Weights of a small transformer language model.
Architecture: no position embeddings, biases, tied embeddings.
Each number is 128 + 32 x the weight over the matrix's rms, rounded and kept within 0 to 255. Layers, rows and columns count from 0. Numbers have three digits each.

# v: layer 3 attention value, 128x128, rms 0.156, rows 80-127, columns 0-127
# o: layer 3 attention output (transposed), 128x128, rms 0.123, rows 80-127, columns 0-127
# up: layer 3 MLP up, 512x128, rms 0.178, rows 0-4, columns 0-127
# down: layer 3 MLP down (transposed), 512x128, rms 0.133, rows 0-3, columns 0-127
v80:175185162159193088159139123156099137088113119138110106116147092115103147180108096135142118105111125091098105150117150132149119161127152135121049149138140158105129140163195148086125123156124158188129163134166131144092158115125152134144146083129093144111135136131133090112115155129124112144122138132145158085136151079120147164120095136107143134126127162121135121147206146203148138122166
o80:126090125138098133070158117118113104117160166092109142137100133155139142148174135128166142136106117182152170124115075066178129168125131132157130084087114148134110102086063141141145104161127122113138093150126131126208153130158112125094112142120118133152092110120098169084127106205146132155084162132108117173134108130186163097142132102154131119172117108127077108132094110132070161119129
v81:073162138126124105157143145132144117138162176074106129145138153166099132166146094123160115121080087144122158155135062066117105131112126105162113079141122150089129163116132152126191109129158136118064150109127115134132134136123153147148113124095163141088159064177090099132110132144149159157133172110131127159139146111146147094129125112098115112113159158128089106139157100149122131167141
o81:169074108136135166121113128118104130135114095189154128168096091099100146147140092157142122128168138119152131089135187152133108152138154148087127126096117143077107108108132074091076112130134135123139125143159131153094126099148143108131130160156090130145136172117159168093131122127120116130084119136096126087142100117126116138165169156131120165142158101107190171140107136140145159055103
v82:050123146119097088123119091126145114145134111156113167130154112124108103134139087147128131092085121156123092103105147075137143152140174156187093102124125136076110107090116150122152159076134114158113142122142134163113115101159151118165068153145147138161123050093165098120122129139145135140082129094175154126123145068183139142125127151075135113144149156119107104162130120119117177120149
o82:194086155162144142132168138128114147099134146119099146129098150101142100107182139140117102170133143114118144142117123128070076125128104111101125131146155123139151099149133117152099120127134191097152108142130087101096092148116140099166156117075112123080176172164076123116103141161123061136102112119096099127111088134151102126152146124122136148190113074157155157165165158063166103101139
v83:118086145108143138161120131119109129119135088114132129134139132124154130133180147101166068120108084119174158125149134076094119149087116135070136105176120162137134098114100163133093173107131124136131124103140123115129122128136162101125130148148177174150108090133160149146170125115130152138077079061148134152130117137130116155115122158123150169147111149119117128177111106121120187156151
o83:158120128158105146140135171167161148139133163144120142092110131097112139119134103140076168137147124145162066107145137160146089107189117091163100121124125100127066155130166078153134084099112125124146179132152096101073164138101132107137120110148137083105142100139119091098115151210134105137141174141109090112094139109153161078103159083121100125167137123148154166106148148086177073137131
v84:141133128134113120171112165135202128146111121154166155092132130147161093122124154156128140136115124103101111123095099089122133178147134118100093135139149147087113126092148117146148119141065073132132168118167136182128142124075150147112116163080137142142119114095140116129079148115143129140113126138106152118117159109126150137131153135142127093094166091130167150112135196144119111110150
o84:141158138099133163108121083142110117113154111116118138164133098096104161138159121121114093129118145160126150112135152110155125128121163130170126113119131115137125133128089134098117139136131199147131117142114091115153098126153143107139140133143134145077149142188122111115137088140114145087128129103092112136121138116129099139142106107093138138117114152138134101128134123109132131161106
v85:107146089119135118138147108121112083147135146131116145147186112096097087147148131161110135156144113109139126085111145158149141118132115132102193116129131123129150130169101105110129155118150114114123133134172137109145094134126098080116172123099125129169169127109111126191146102084098111113133104142117125141139111128106123114176175138111092123128127131118162143124076160093136122135139
o85:130117160165119162132036113116142158108141122104171127105141164159140137138117164115112122119123146117108114125128148114123155122144117136126147154113164139158128132117123123159110127120108115129126142105104148104087096152122145143106118136143132106069093138115160112080110154098150181113157159106143115098146164126156134116145118143141156149127127122111122134119167079164129108113146
v86:151179147067148147099105145136077095115108094142146120148141096127112183144111104095113137103075134142105126112116105098148118145141177142185094172120114094103160115087159119133109093143134175135116106169165151128122122130115065134122097131137106107093192123087131121140075128175095158122089128185138148141144108115151159140148118121101159128159090123127095106139160115170094174115160
o86:099106090183135108144141094098185131126153165128176133118152148105133089139145158117152094103162120127139148151118131119113104136126102143142092083120139153089136104175120139099201138107134116104146115132074126140155135108156154137159161137117124171142152142175096118097148075111140116124122114080111173151160118120124151097103146121109085149099146085106114097109121133145148133118096
v87:161109106140143162117133091131138134134111124127166134132134144152107142120133104127125152116127113151147125169149145186116147090137128140128104104173142123128119141097110131105145140106172162086157089148157159149123152147165182125127145115083128108131159142144130101082132110123165137139153099122135143174103114099141044139130108131156116120093110097117096138088153096127149124121100
o87:082130141109111076138097161144103113141121147129052122095171092098151122129151127143120146146096158104089154121118123098119146176135114113148156168127099131144132076195134150110101074132073094164119144124066136130098124115086088125133146144142127141155106110101117126146173139122189132140153108142139125100126145161128173102117105128138134160168164131108136167156106156191134129106108
v88:141153135130132168101158133112107107108150137102130119150157138138150096111143111153133118124088127137123129138096101178109159111153153147151126113137122112143162150078104105090148140147147137125113131155155110120134148161134112163160126130094141115135161140135130118098129124093112178147107089113111113159132144080154118116148142097111088113140177119150132192121104169170128125105127
o88:151133114192148116127105150181140138065137109173115149121136136123131142142160139113102130128145145164136161103133129090140114150098159110089145159089143143143112118126120168167134115139102105106113131098078119128113143129121107106109142095117117139121111107137136164135134165134153097112177137127116149114134121147113142143141129138125139137086110139078099112135111103157154118123116
v89:094143057139113101140134127147114108140140164104116115129108136128155125143126113121108140120189127038106124085089129135138101172141075133093168174164141164132214158190100118138088168131159140144160145078125148154106119077144128139101110167132091162177095096123137155145112158103162096141112166132091114105102167148126127106098131159090148131042180117122149103144125073148148157143117
o89:139056168172129197101140149139129110079105161132132133120158087123134102128094118116152136083070090174158102155122099099121143108126178121151123077089164124194075100071191128092146086111100105125166149184156154120180075137131157120161161113117174104132116125105146129110137102108112181132150094088144136102115095173168121140149119084177158134181153148168069122081120139099110143111152
v90:117110097098146162199075148120177094138108125074173116106147152130142088154116167079191126123140145094152125125155141111096136163103102117103117179132167163124140101127147098159132130110138158144091064150174196127118128116173144134140073151112124093126172114113158134183124138112116085166065121159117160103093123147119096113148132162117133147134147125154157103154164114103117159114158
o90:103133140125088140102153121123136127117115187160175109132142082137129145122107088137117115081131132136120118139122154143093084091164089141189121083146108089131131146159082162102139152137093121124121195108120134134142124156090113111151150136112176147153103140111093121089140121154128146093131128107124111126127118149160160170149099145125145129103106089142168105103146168112120099138128
v91:104076142127141117103097163105117083124100135116122129132154126099170115096080124166123157140130112140141107119130164133138178093124124130143151176207133129127133130129136117130139105103117136116159157142172153164133121114141093071138168116129110130118107143154124145116124133074138115164112096170136179072145089136120150107122113158127108137127127103147227139116146136113148150104143
o91:132172092160142115153152089121172145091127114159117131093126113103135153160087096114120139160114189108113158122092126137066135139151104141114111066087111136133141134088121145159120171121175111142097135127105161084130127154150126133131147149131113115118154113106130135110116160141143097142146101112147094170129176141134087139146102135138155119170106127154065125132094105157119147155118
v92:125137142140116139137121100147155158140113137146162133123075149157076132139137156115106142154156121122110134137125158151146140109141121143140136118109197127161104113137137135116171131172137142119141093170091143140139099124167153175106079142157108110131135148157128157063149086160161080154140103168117156156140070130146140127075128127113124174112137136097118127083113082084146098170124
o92:130119144090165145110152053142058109147146152114138146110147096126172113133089129111184124143129132103153095143159091193116144172091150108120156156117060156094173126133158090133122131073108132114132109097126099108141154097090101170147140142100178096173115125132097108161178150088109211112147140120120108115139166119131116182183110106158086123121108141125136138160139163156065142087112
v93:176120132118128149128125147154135123070113130122102122131091130110129149058096124147121118132146111129149109123135110119147122138143128099084169141140121145155183146135082124141057171096119126130129091116110135125163104095097106151144125150140161155129037154142136152091114122129116154112127125077113106152101137183108123125038132111179171181093097119104131118127114115156132130127100
o93:122114144151118129126176091133141104161149126175116105104171077099132133177146146089099126083158118065143179137135148152120184109139098104162104112149136139148024071131178081160131117137139092145109175154098087108098144148146182091142125127181119089164170089110138077202165156067139126104134112156151180115131165058119133097150133125118114056112177135127099106105134121143104144165140
v94:104079085096145144188111148101159124159196110112128147124171158140130098083137157162109146146173150069156100117133158179122129187148125137111156148180136120132121111139093099141145113133132110130163111182151157138123095129108130131086127131165170125130150180143162119157072119158080127144143133154173145094101159133157102175167095163141089158125121060142158109161121107125143121103141
o94:150158179115093117120147140156161122150066133152116083106065101138128122093111168097153154141088149170085158120108135112119125126135103136148106133108156142175147164192096143121112161124134185149125169080087132133112119167135118126142117168148135123107137098136101098100155149102123123120125130090088082157130110130105152138134148103104150131149110128154099181107107137099096124188136
v95:164158126131147140134124146124100103127141124111120166164162122136099143111104102192090113146154093084113149144143111128165140093161110081136105088120122100190139126152129120124097149089131124150104132129130154128161120125160148113129125123128128097093084114137106113135135152170157178125112137175123147091136087112139088165149131125179116148120094127110114140132109050067125132144131
o95:118113182148124096105136122107134139120159136150126094135137146132122124172111114152164123092112158165118111123144090154129116096092120114134145122134149151078126071114109109154160151123150103154122092121152110130062099145133084125109117139142110133149160121095155126104136130084110131131141136103126123132131116108172148114143132152127133137155139199113124110125135155188115140124110
v96:166155132168181154141157086135117144114132120098101096108085141125061189110094091140107161148168136102119128127129134142132107155109159140145110107139128118146101197150105181140150133158152130137118113134090099100129132149117137148120107050180131112095120152127099139089105117156142139109142153108172157098169109099173107156110109131114114104141131155153095146147124141133128109111102
o96:112145145128127111132133139106121112118132137183167116180138104149184139141144131126156152143087100147141163139100111134114115092126122068101116150129144140109138052104160071100097120124154118118115134136146149167142170120163117132113122110095114118150120138167113137165139143131095123146142157141122099146108160152099155128158141111105131132129128110097124128093117107169084117122130
v97:130132128142142088163106151163066123096132127130118155165156137144161171154121118126100124126116184129175117118127149106115093157105153094135091128141124157112119165194110164114111143100151123126088133162109139120133139115154159125161094132135093172130120099128136142081142101138152112101104177145116155161133144139103119112098123140089175141130111169105107095115134120103127147156136
o97:109116128136114158132147118109125123164108188120137123142128120132100113136139105182121106097085082141121077161114089135100117156133098189142133104099128070145122091095155113153122127124120109146140127088157135104139132148112135124086131128153157151071151148141114104181101111120144084149144111099151088115126123156170158116121128130158134089134165128117159116171145104163117146095161
v98:149129183115107115165142127150126134127094108165131073116114136105127158129159116126157124097118155145136131110114138074140119119135162192132109101126089146094090103098185182119182136116144115127144113160114147092146124116139126104128095131119115151144147147105155102178142082176137133121142142129080134153141130116141161162138136142084155098122114132122123118092086143171089118150106
o98:103123083150110121093088115120120130142144139105138177155132158186135111144170161114125109145118137131116121163140118114182115139080088132137149161104129104125204162126093088126079090121084177115114146135149126168143172161123134134154150108111125158129154111144100154112111116104101138139096155133179126126139136112136106104140137118122080153131097125120116140137155128088143091075173
v99:127130120134122114087129103160117147110072152142088114105128128102109158120132153160170147150177117112147120137114170154137143110165117097152102152139144156153112113167165136125106103112110122138102126116101090110133136124106131138133140136119079139108095176051151116141128112111118137132150102101162163110123131086121173127119119117155121150167146134143132093087158123108122144150165
o99:121131121162145135138141141107118105130142102125122088120125111138164098139108107118112144132097123135100138143135082132112142109117150115110167093198123130142158144113122099151131137138153094133176143122134138140134119119144124114104139096161113095129124113146087135111132179155133130127133149185153110150128127132140100084150109100143136129104122098142102159156091118113129140139069
v100:111124140140162165108114107132121082145127099134136103121128146146145088147142120168149083135130082132099163132104070135135125127124158147114087100077142117128118169117117134106121102159134151097174102106116150107157104161122123154114124147116158147104109099148095152103119120149102102107119130177129135136120151090103104117140133093150118128108179044157151137142178107175098141072128
o100:169116098144115117147145123110127103115149118158141144127113109152132198088171129103141135167128145129144110112143134135119123134115090106155220132135124170135152073122130101096137185090073148153088163144108127159106142105104132087099174134149117116160111104126152139164135092149078118144127091097080118152158070143192171152129099157095152139144110185085113114099116151094126117098132
v101:101133174168159117129130116086123139120071194113110120130160125089122106126112128136160129133106122154112153126124176194125163090101090168165188139148106107119140100137140154093166132156117144122135105113150127105154115112111119060121124160136167126097101172090162135131180125073110126129141112132140156133168128123074119118102130086166136152185179150155151112083135158121133144117142
o101:135142070100094152117137151136140106159168063077142146117133104132139154130086131171099160084167115115170141130128109077082160128150125081111160140128153167132112160125108104109101133111117059163117143153126111120098137179116124193102174066129097085153140115134171141099157150174169160126138120153151100131151148113130145134136139138136120073090093133127118154152122089155144096132113
v102:134120131121130139168111153111166141134129161127138143103109130102129100153137129114145182112120104139135104139100109134117099158161123124145146135102072135083092149156122111133149112158124136106126114084173184161100103128100110111105099128103077142122113097124134115118104133143118119183144128116105138088150129143126109133109118155102133118123208105176142171134152090141109090113158
o102:134146063105107124120144135118123171143106144125112107111099141106109148124123118167138123160122121098138143098172171086116185121124148096136117141122169157153122118106109099115120109156126133124107148150143100138140143134161159129189153132124154126140121157118112125112180127118114123083113098086134110152086149128146131120141113126143142183112080107129125127121117131115147150114101
v103:098119102073116112111145114096135133101107139129112097145126115093101127152124124135133118139096063109143107121100098094131147128134148122119128085119088136083131139089177163116131112113146155122163198138140137127117080122139133086134126163108105154128097104136127175127104150134155113150123095125125141084171072142123119120155188168135125153157106115097118161155103084138161140186129
o103:154106148183108144142118112167124136120123105141115138116121144110132110132132102144104124142150141120103098070137127156147095123103166141094131130092152132154126090109106114134140146113161092141163094133133125128094141092104163142152155106173124109123149082103107110126147135142113123117126136103133135177102200130154106130075112107129138157147136131151147127147179136095101112063153
v104:125077089103147109101156119106090145129110145126066119143107154113146116048124128136134150140151104080131127135151166128128131123142132130128168130105155152113133086112092105136114128091111111127146133135121143124091123114111095099089181141145148111152130172118126138169130135108122166113152131134166063153139114164102151139117126154141134144118113108111108107092103094164124155134125
o104:112157116161102117139080178137158125161126099120147121109141100124128102157096120093122129100173127077126131133137077156110152129123105097125119099155145064141113137183165114103111168147147126107127131150118179132162085129152146163180118094150112112145128089097119153096108115124165128155113133101127179099100134110108136113138190127146123144123145148164121141124131125112100130119095
v105:171132145165173181114096125132100134151129119137118151134094104084141126103102153143122173145139110083077118138126119165145116073129161100066120099105138103122146160146093144124090146123102071106143196087169132186125131126091123122118158059158124137143082160120127149106184170173143114115183136125164124118154097150073102129126147133181113132130127132084144139107138105113161106135126
o105:094163105078119096133174150114161161106136151101075132152123146143127146112121107118102121123098118129160152126161163173131161141117135105154159113150082121131109072174159086097136138179147086145139070117120143101101128107160117176119104124150145157129107101145175151166053119087123164102139143089141121157112123101117147144106124094117149132131122168158116139136136157118034166146108
v106:161160137143141141116105107195142099138161087140102116108097106128112178098131138154132157165145112127143160127113130112153084135059108118079118117116151125143123150156107132137135145149104103144078136145158132137126170114142112106095086128164128133156129154126103103121105160158158150108148122073140111137146167140130112147105117141139133117110166136131129136169142109139133136098105
o106:114113159110149127110115104070127169094112171113172135144128145146099146185133119126169124135124119096127080155134100129126152106200199114162139123149120162120117097129152095113083130158133126127122119105098170135133133153171141127141123117093135118105116084165118140166125105127131085110116130143120147123140102139133167119136113144108100134107139134137116117071112145089113132104122
v107:167136148114101151153101120110139179128125146109116135099089118088133122168149145107083154172136089129168149101167120170113123102146130112128145170095112146136130100170142104168094107092115141177124124111104131122124088115085103130071150126091125136133113158119150161088150139124104091077109128138134084111137117138143121145127140126172111110127132119159185147151068110107126138116108
o107:081132109106107145126128139175090092143106098147156093163120178169109138107058119086135143112147159101071146144128132126180159116129109121109079124134132097136103148053149160134180096143170129087141132102147103131116136113147189152144117152135172118144097107110097093148118150132115172121104131111094163135145145148082163113121163136096150120128112136129086112128155113122153143165089
v108:154136119136114141145152135145149155155122148111156157132125105218137141176140113096085111107152112137098128108115124147128081138172192133149122121099149101101121156140136133131146116175152116100144129095091113160142132141108148136138121119120112082137167094180096102066126125148144130086132154121126133146124157112118147103123125118099120140121100161139122133145142116138084114102138
o108:074166120143131125109129114114101089152137138129080131146136148136099112105176121126125130145086154147139121154171135056158152125085117129190095157112123160140097074127083094083108102118072152109133108144150131072092137079139128146100126134119150171143137177098139125184126139142092100183174138083080161129157125144156086189138138163164128144139139077103121152132148111158139124144113
v109:159130121135085088134116147130124112093092151166078172100130149146095099109120153151153135149147138145125097107161097129149057154144119137112173090138148175111080159160082144137174130112134097156094078126121099135127108116113120145064131141119150167178100152151145140141130088122161163116133159097118076118113156099133107099132161127169143106127144136127117133130103123112121118144138
o109:123116116137142150119117062149135133176179125135141083118110107112152206140132111145138124083111135118150109139128141147127184137134105140098117132098143075135170113110169122104100137151115146080128129097131171120127106143130126106146129099122086087090137119110111098094129148103131136149119105177140102124112152152118171163102061185083123143152137165091121161156159121111159135068098
v110:116161115151099135101122115138090111137118167114102104124113134167088120136116114118111108116148115186116113111139115145130124132093108148113128168136127132161110149128124142129146143128133123090133155092109105129129084138164105134133110169136124078138143092096134197119140169077103150092125146115133147124147109125176158067114115130174135129136144117085164127091115133085140140144138
o110:123131118118165132129130121115178121123115132168207151109133089097171157093119140165120121095138129133122158095128165111128135089163125110125169107159142093140125107132135120167124110099124125111154125152156135134129129060091113140136168077113147107119108128129139118140110087120135129151134103170118139103135168173115108146149124138141093120131162122163104116164113122133139094116115
v111:131139076109109075090114097084107147109098095130131135118080131105119123130137139128136146125079101147130168110128122119128164152096135127146117119104134112127117155142194140101114086103155118129146122147164106176152105118076115085115119105083114114147157140150113161120132143134111077137122141139155147136137129141103162117100153108153124147158131151111164106147179173166101115098148
o111:103132150145126169163124136125145137181124176095111148121166071180127156126111097147104088140148163084123144144122157130138136114169120171114149094150121122119132115103086111110134143095131110142075134165119106097144162117132142150122165151132080147090118144144157148126099111137134127088124122121085123169194137094104113146098101125101173104137118106161124156124104035080141152112145
v112:146109107107134115119154176152168150131184108164087131118134147137081113132130114163087118110144132168164173144131106124104112160128162188137106103148173168135121120147150113133173121091147154154140114120124157123142150102120151154123091131145158128120168093126114097150125083163104198121077173167146111109115105107171169159158098133171118133117068117132080158128093082164140083107130
o112:102127180158138150098135086107086136124120148140150140113163088143163115102139116119162120126160118135095117077118151092176129081168108097129127141118118108084144115104114117188102124136108160101093132094162128142122053147199060118119124171125130089120137128146084131104112204154133119180103096097100204095088098109159103111133174140138173157157174105087160135133182185094166159164104
v113:143116152118128075168128128122159148112090121126130114117104134129151161090129137122146130069110144079133102154088098093104119162101145129116111114145115134149117076138189106155109142118108124146149133143095178149118153093104127138131129140123115111110093121116135144148087138144148143174127101151103131134113111151152089131121133161101130132065121103152133127142156119145145061125118
o113:139121103112132171101144125135139102125104142120127111097165139087122104160136124131093074187120115113104139115144134123147113101156107097162154134118131095138141144138094157108154146125124164141139094149148104136174106142118130104120142122151136161177186132156132121127149082150129140102136132082155169107108140132129120123107087108134105127145116130111131148113105120095115173118154
v114:102115125133114134086151102090076139124101140083099115121102131144097131125119144080111119097133173111118140155103135160116149090085130113145121100119160116127153149149148109132138117148128169105125120128101089125130198134131131156126088090136145101129141150146123134117145112134173130188117103149119103108100105165134125153122086104092136131180103161133108129098150092163123087121124
o114:133128132142154118113119156136145101137115127130168146131111114107147111124129156171127137138112118157174082154144111138088102130106128142105116128130078116140127137114129131114149143147151070113143138122130118115134113142124089144133166138083089107139123101129137142141128179159135121126142125147131163125136105117089101121129175124143115148082147106080133148118074126140116160138116
v115:116146106115132112148140160165164125147106145062144165157132113186135065075146116195156127157171102124115144155149112161100100142200131065133159125152096138145126105147065097118071151130103093110097112091172097139137151117126115132163152156108158116137093098147094106159087157105175149169166099086131148125108158122111068085125102144144141178073145098102146117129185099105129123108095
o115:146148156158068133104082143109097105103181160192089144128111147065117165154113094083148083083160138067122110081135135127155192123112110122135152125180179144172159134124143118135064162112151116131148119158111130097082143165100158109092119129161099119099099096107189083136160123103066113070154127106139093117142130108150155108130133166156143143177141086137125172140100182189112164162092
v116:143136162140098177114093082151057129142104096129131147163149096081138135144143161117136087097066130192138123132160105135149117110096108097142123119081132124169138125110173129136113151111149114108122180124130123117166112165154103097119176143107132115095161133089131211161172109131102129104125095132138126163157142148127168159149147143154113148135112115128157096100104150107130143143130
o116:171173104105148114063099164102181074108140142128194141125113132142091146140119121114100152137148166129151157125156151109136149105156138134105127138159064088084083119135132182097153088101105168143150115156140108123093144133077206150138141118138116193158090092143143106109084123084137144114124160200164149148142116144139108107074136141138103139134143170110102124128107095126143069104147
v117:139083101160046117122134111125156174120109148165111185148142148080167078095132153127159112100141121119111139163131141161134130167142128076142141126107172184113113145118138087053053164135146147144113082135117143163125135090169109134091165162108095140151110184169101155147120127153118084130122119163115100143103124121115134136100157124079158134081136139070088123092125128107125101164149
o117:138175124072153120157146110129114104124127140105124085103187066131108124167144123099148153097126094078183145123138082106091143145115108114128125177120094121148132096125141145198186127126098120131142145146098139144170160127106159108135144116157145168115144082065149107105130086094146194094139097114101126112131082102130121100099115103156124135139173126153206157158153112128121174091094
v118:200141117130164140105101130091172146123144107147120145097127145122092113098087160113166182161104106099130125099168072148140074156159123132119112112105104113094092137168121126110127095115126089158126118124126126094096122140090124106092119108153124125099120165092135162127109107160127137132144086098115106087120177127154117112175114113187140129167124114162100138179136158145098114127083
o118:105104183083090110179136108119155154145109097108139095156083115134138155141110104133126090082146130159094155146086142149118195139156140080178151143122172150143152119129093116144125154167131121090091085153125143146121159167162109113118120078133113132124126114169091107136201127113118128099112164163152119181132092154069143177108133137090147126098100135122163149080158139090126101118128
v119:165148148134144100144124158128087126118136115110130128185117121139125153113114154171075111113086167161141157143159111140117117110109154116142108095110148153167112073108146128124126140114133098146114137150150105167125162100084123169148130128105140137155120140145115131104128063147121189170131155134178114143107109106124162210097097151112139096102096096104083158138155073142125097147147
o119:126139125160111080065159128127147138087145138175103103097157142135133157159169118111169100132175119091163085119136134116149154111145107189127134163179109073136120170115152114145150124115118154123088088115116108091123119165165138128129081120166094133095185078116115114139089164145137074100163115101084134164153147106152130095149162128152062134141124185090110109121094153138125156086138
v120:146151098164107135120118145179133101160123091114162142111110133144141126102116135119113123153106103142131110106147107126129093099148106148147162131137131105124105068137141145120101121128138028157145146129159072167089118097082144154115170138115103139139165093131119100138146132096122149178104138126135108136155142136138140130132117100127108119080114103144147159141145124154138135165127
o120:105133128160161134147122132167144144140143113124068122155056132147155142146103111099154113131179117141112165092167141162145173124154140106112093081128072111107136189139153098154120054115106152090101087137128158104117100150141174097128093101160151101118094162112114124091152126146127106088171097118169117132174132123161147155122145109132144135129141136137129096148097110095113125125177
v121:152089123122179133131124165165121143136166137120112128097085141115117126167136159145093162121167129104088138153132141148152132119157167173077143113101143070119146131161082110157083096148095103115148114105141167098100123128111092100134148119165131105119118127106106110059160150140115144148160073136112151111164115135121089109128049133160110168131135089141136179124147075137147115133123
o121:085127177171105111118132107080160149149127125145099152143093114142157101116133099126168111213156098109131104085141103165155162132092118097171135076135126150134117089150104133158166156116109106124124108154112121134125103120131116189122073123133128106127123094162151134171141157122147115143126093114147104143081118125105150134131163145153118151084106153145125122127080148144101143105112
v122:159144187152113124119104121117134152102083106143147158129097114121141133106117139106158087140112135095136108126153112127093138111164116146109110158052131096176126107140147129102050123153134103139140106102113127069146108083137089142129164079149137128132094168111155098167142118183124108105115089135147121125096101123121097141098109118141131149140106127108132139145131118144102070097130
o122:128119098101159094076134127154126125146166175088108101096113137111160133119120116118116144105151121139124120163151155117152139116123063099115160100164109132112136142137125148151172113087094147180113106114169115139145171181137148121096092147088150101142136091157122154081145125111122145139150143107141126136111133079118172121149156159092141104126079102101162111102140123114148190152123
v123:109091142106110115158126160096120152166120151141109136169144140112155082093142142138136059123098200127159176125145141153100123123149120139161142151147113080159118106147162114144121126139184138137123092117086101122141143117085114187107092112149123118109125119129149130185184091139099134149134151135116129094153134094133158158141111124119154113092087119104107082131087136156121104132118
o123:149164090181161111109148112130130111105129064114128141115122120165151107140117167121094124129178097154109116149089153085110143105143119108100097131133101127124173199103098133133164130117071103114129164108166133109101107142189085100104089144134123162143115175118138125118094115111125117134146113164139102139110102151136125093141171125131106112160126127169165167108144182113142135149113
v124:163082122078183154155159134164164120077087072121145156091121170089179137088142158133141117105127157151172123145120142112095143113081139140136162132156098143120066140134129137134155128087121147139125141118114123072105133136137132126150107060147140148092174099155168110133142067094119129101116148094100110159117113130118129130138136157114117139115116133175119159148133156121167087114113
o124:150135079103116144126131131090165138156164154160117058184125132158076127161129083109108140152099101108136119081178168108109107127143131113145084116125143131186139143117107151179112128146117088089115136101163171154189142129122118112107135156107137136154113164138078065128101198129149111178104119156161135083111137131134135128092142130130165079148145116119125125092139125113116097156140
v125:135143149109114124128182126112138147142151158104104095101140120106120135096151112137149122138146097120140111108165139139149139105145154172098141161128091115143062104118106148157117099100088102116144145086119110113118100120072093095111130180155164121117091116119153126120145169148156133099137118151079102148079171144127100100150145104141092143122154111127139143081153128147128124157116
o125:160049138100142113116118131140133149121144109158111156133091181134147118120098130129093128099128115098109152104142106081128146154119106107151177110102152135095168136167108134093131162162155150116167127168142147158112143111148124168131130116104107136109164124097117127173145120098088159131127170113132155081165086099120127149093138138116115096119092162186129119163096097100148135149101
v126:151095076072109110125163121118136159113089090162139108085098158118112151088125137078127070140146119138202110104125149092087159122139106140149101163092124121187077146142150136164145108114149146102137101134134135109118127126126127136102098108128107119124125099149150135129094104132177107133104095131105128126115103145140119149123144143125098141105083120116074161127095137115137122090132
o126:119134131116134110144111083159123123178126140136133137099132109128128078162134125196105165144162122112072126130154107103107112091127151131082153082171139097103189150094132105117139133110103150145106170118142135147154159098152119098166116183116137094115141151106097080147174153121086159130153152120159143122091134124125130119071124122106190125158115123151134081108137090117140117156140
v127:123115113103130080109153122078142157129084129116187107136111156149143152157109108094100143139120170151120130131118132150097143140121130147139130127105096090112082050118196128103168129148137152113164170189130108143075092108121111135120191133111124098117149134112124134107115090096132119114137120180136129150152097100144133124135124128160106130131113103151146149099138144151127103093103
o127:136158077171118148150101123132126073134133142158089126107141122129150075099126181143142131137118161075113129157136126135129151127129133120082141119145131124117145182105079160133099119096109117155108088110117139109178142120117130183094114129154108125157110142122113148133145116139084169153144125120135131159144162162125115110121109187065137135133113147156150108148095105094111101126172
up0:176122110141132090172073134103154114169156121125089161137070117123116137094095140103089165098101172125087092109122144085119189119156157103103114149136134114076072179149129139104141103152087196123127133126139180092188167158110184120097114148176101134146112150068126105125090170142106109070128164115096136142052127170139162121182110120156093163131077093109139121131154139178167147112121
down0:136112153113069131134109114122092128112135157161081134110073105077105136119154143135124091103128116153095115149157125096137107072095103079145122064148108108161108102120121131133128173175147059139141130114157158130121126174145157155082060166134114118143100121113153094141181134099082122130098139088136127170194109108117124156074074139099080103089119113131147134105050107085129135114131
up1:143128100069155152177115114142155069141135166087101116161152146155135082140167142129109127120068105088128072159207094121114100080131070146129069097094150168124068195179129100121084144104146143172169164101102117133072111148144122124110139100207143117170084166169140113158136105156122106120154096195095161122107120117134055161127140153093091165114114090131112168101162085196145175121140
down1:156101124147052087114116114096144204068109147155159109095119132119091143059124183131123127128189138122122151101077167043180202097116219096107118146135181113215123110085124132165191098129109101188087104154103145137162192103182139115119129173109125106135146080098199112126127191166139092164100129182168130158110095104156055100136130134112196104082140102141139074136145068081198089149118
up2:117167180127100120186071103194134080119123092119138102129100081158144157060100157165141145106140144146105085159138119147153143087152094100208081136124151111141108183185134104155147109125139179076071098117131087130108180103120115144118136116164080130111118147166172095162111133126137132138128128067151141190119111148096109125162120149131149103121142156105107166149131114053098141119105
down2:115160127136137089133108109204118054081152119121169148122188149157111167151183116097107157133113132122153125091160165080100106150103118196119103152094122174141141114118152139163202108099107138165138073146125184171105118171078179130108201126079156117132141089134136119097141159189148115106079090102143123132108174119174125144185095158132099151200084126101134096156138134131099122126122
up3:117151171084104138153130160145173145129134174112138130165103035099138070081170111143146116089113053140125109119129187123177097157148118131097126126182075077141127106102118110122117116126095118124136137089165122173125127149110123107184151131144109107109085099087115165125046109186165090171102096141040134110092144129126123098125133080130130120115136098142096157141176122117159108105172
down3:149125143100141121116096141164134120131172061138101093122122157115130134144105108145104143167110144099144146158183113149138101153121119105128133137124161176126136154108144109155137122150169111109140160100117094165149145132159093104097168126142119143150075111110107125115126160158151126140138124133178142148135118099143079096166133129137146097166143170122134123085098132098144121138146
up4:154155099119123087108122176166155110167145144147088147179157121135100136071108131102144122132111130097119073152086120100158122142149120156134110142186135171101117154090121130159109107123134136101133135114145161135133075110093114133101093116143122126164152123156128143162114062157149179116101113156130131125118144141110146098126114145169063134113104161094144148114144178130236150145102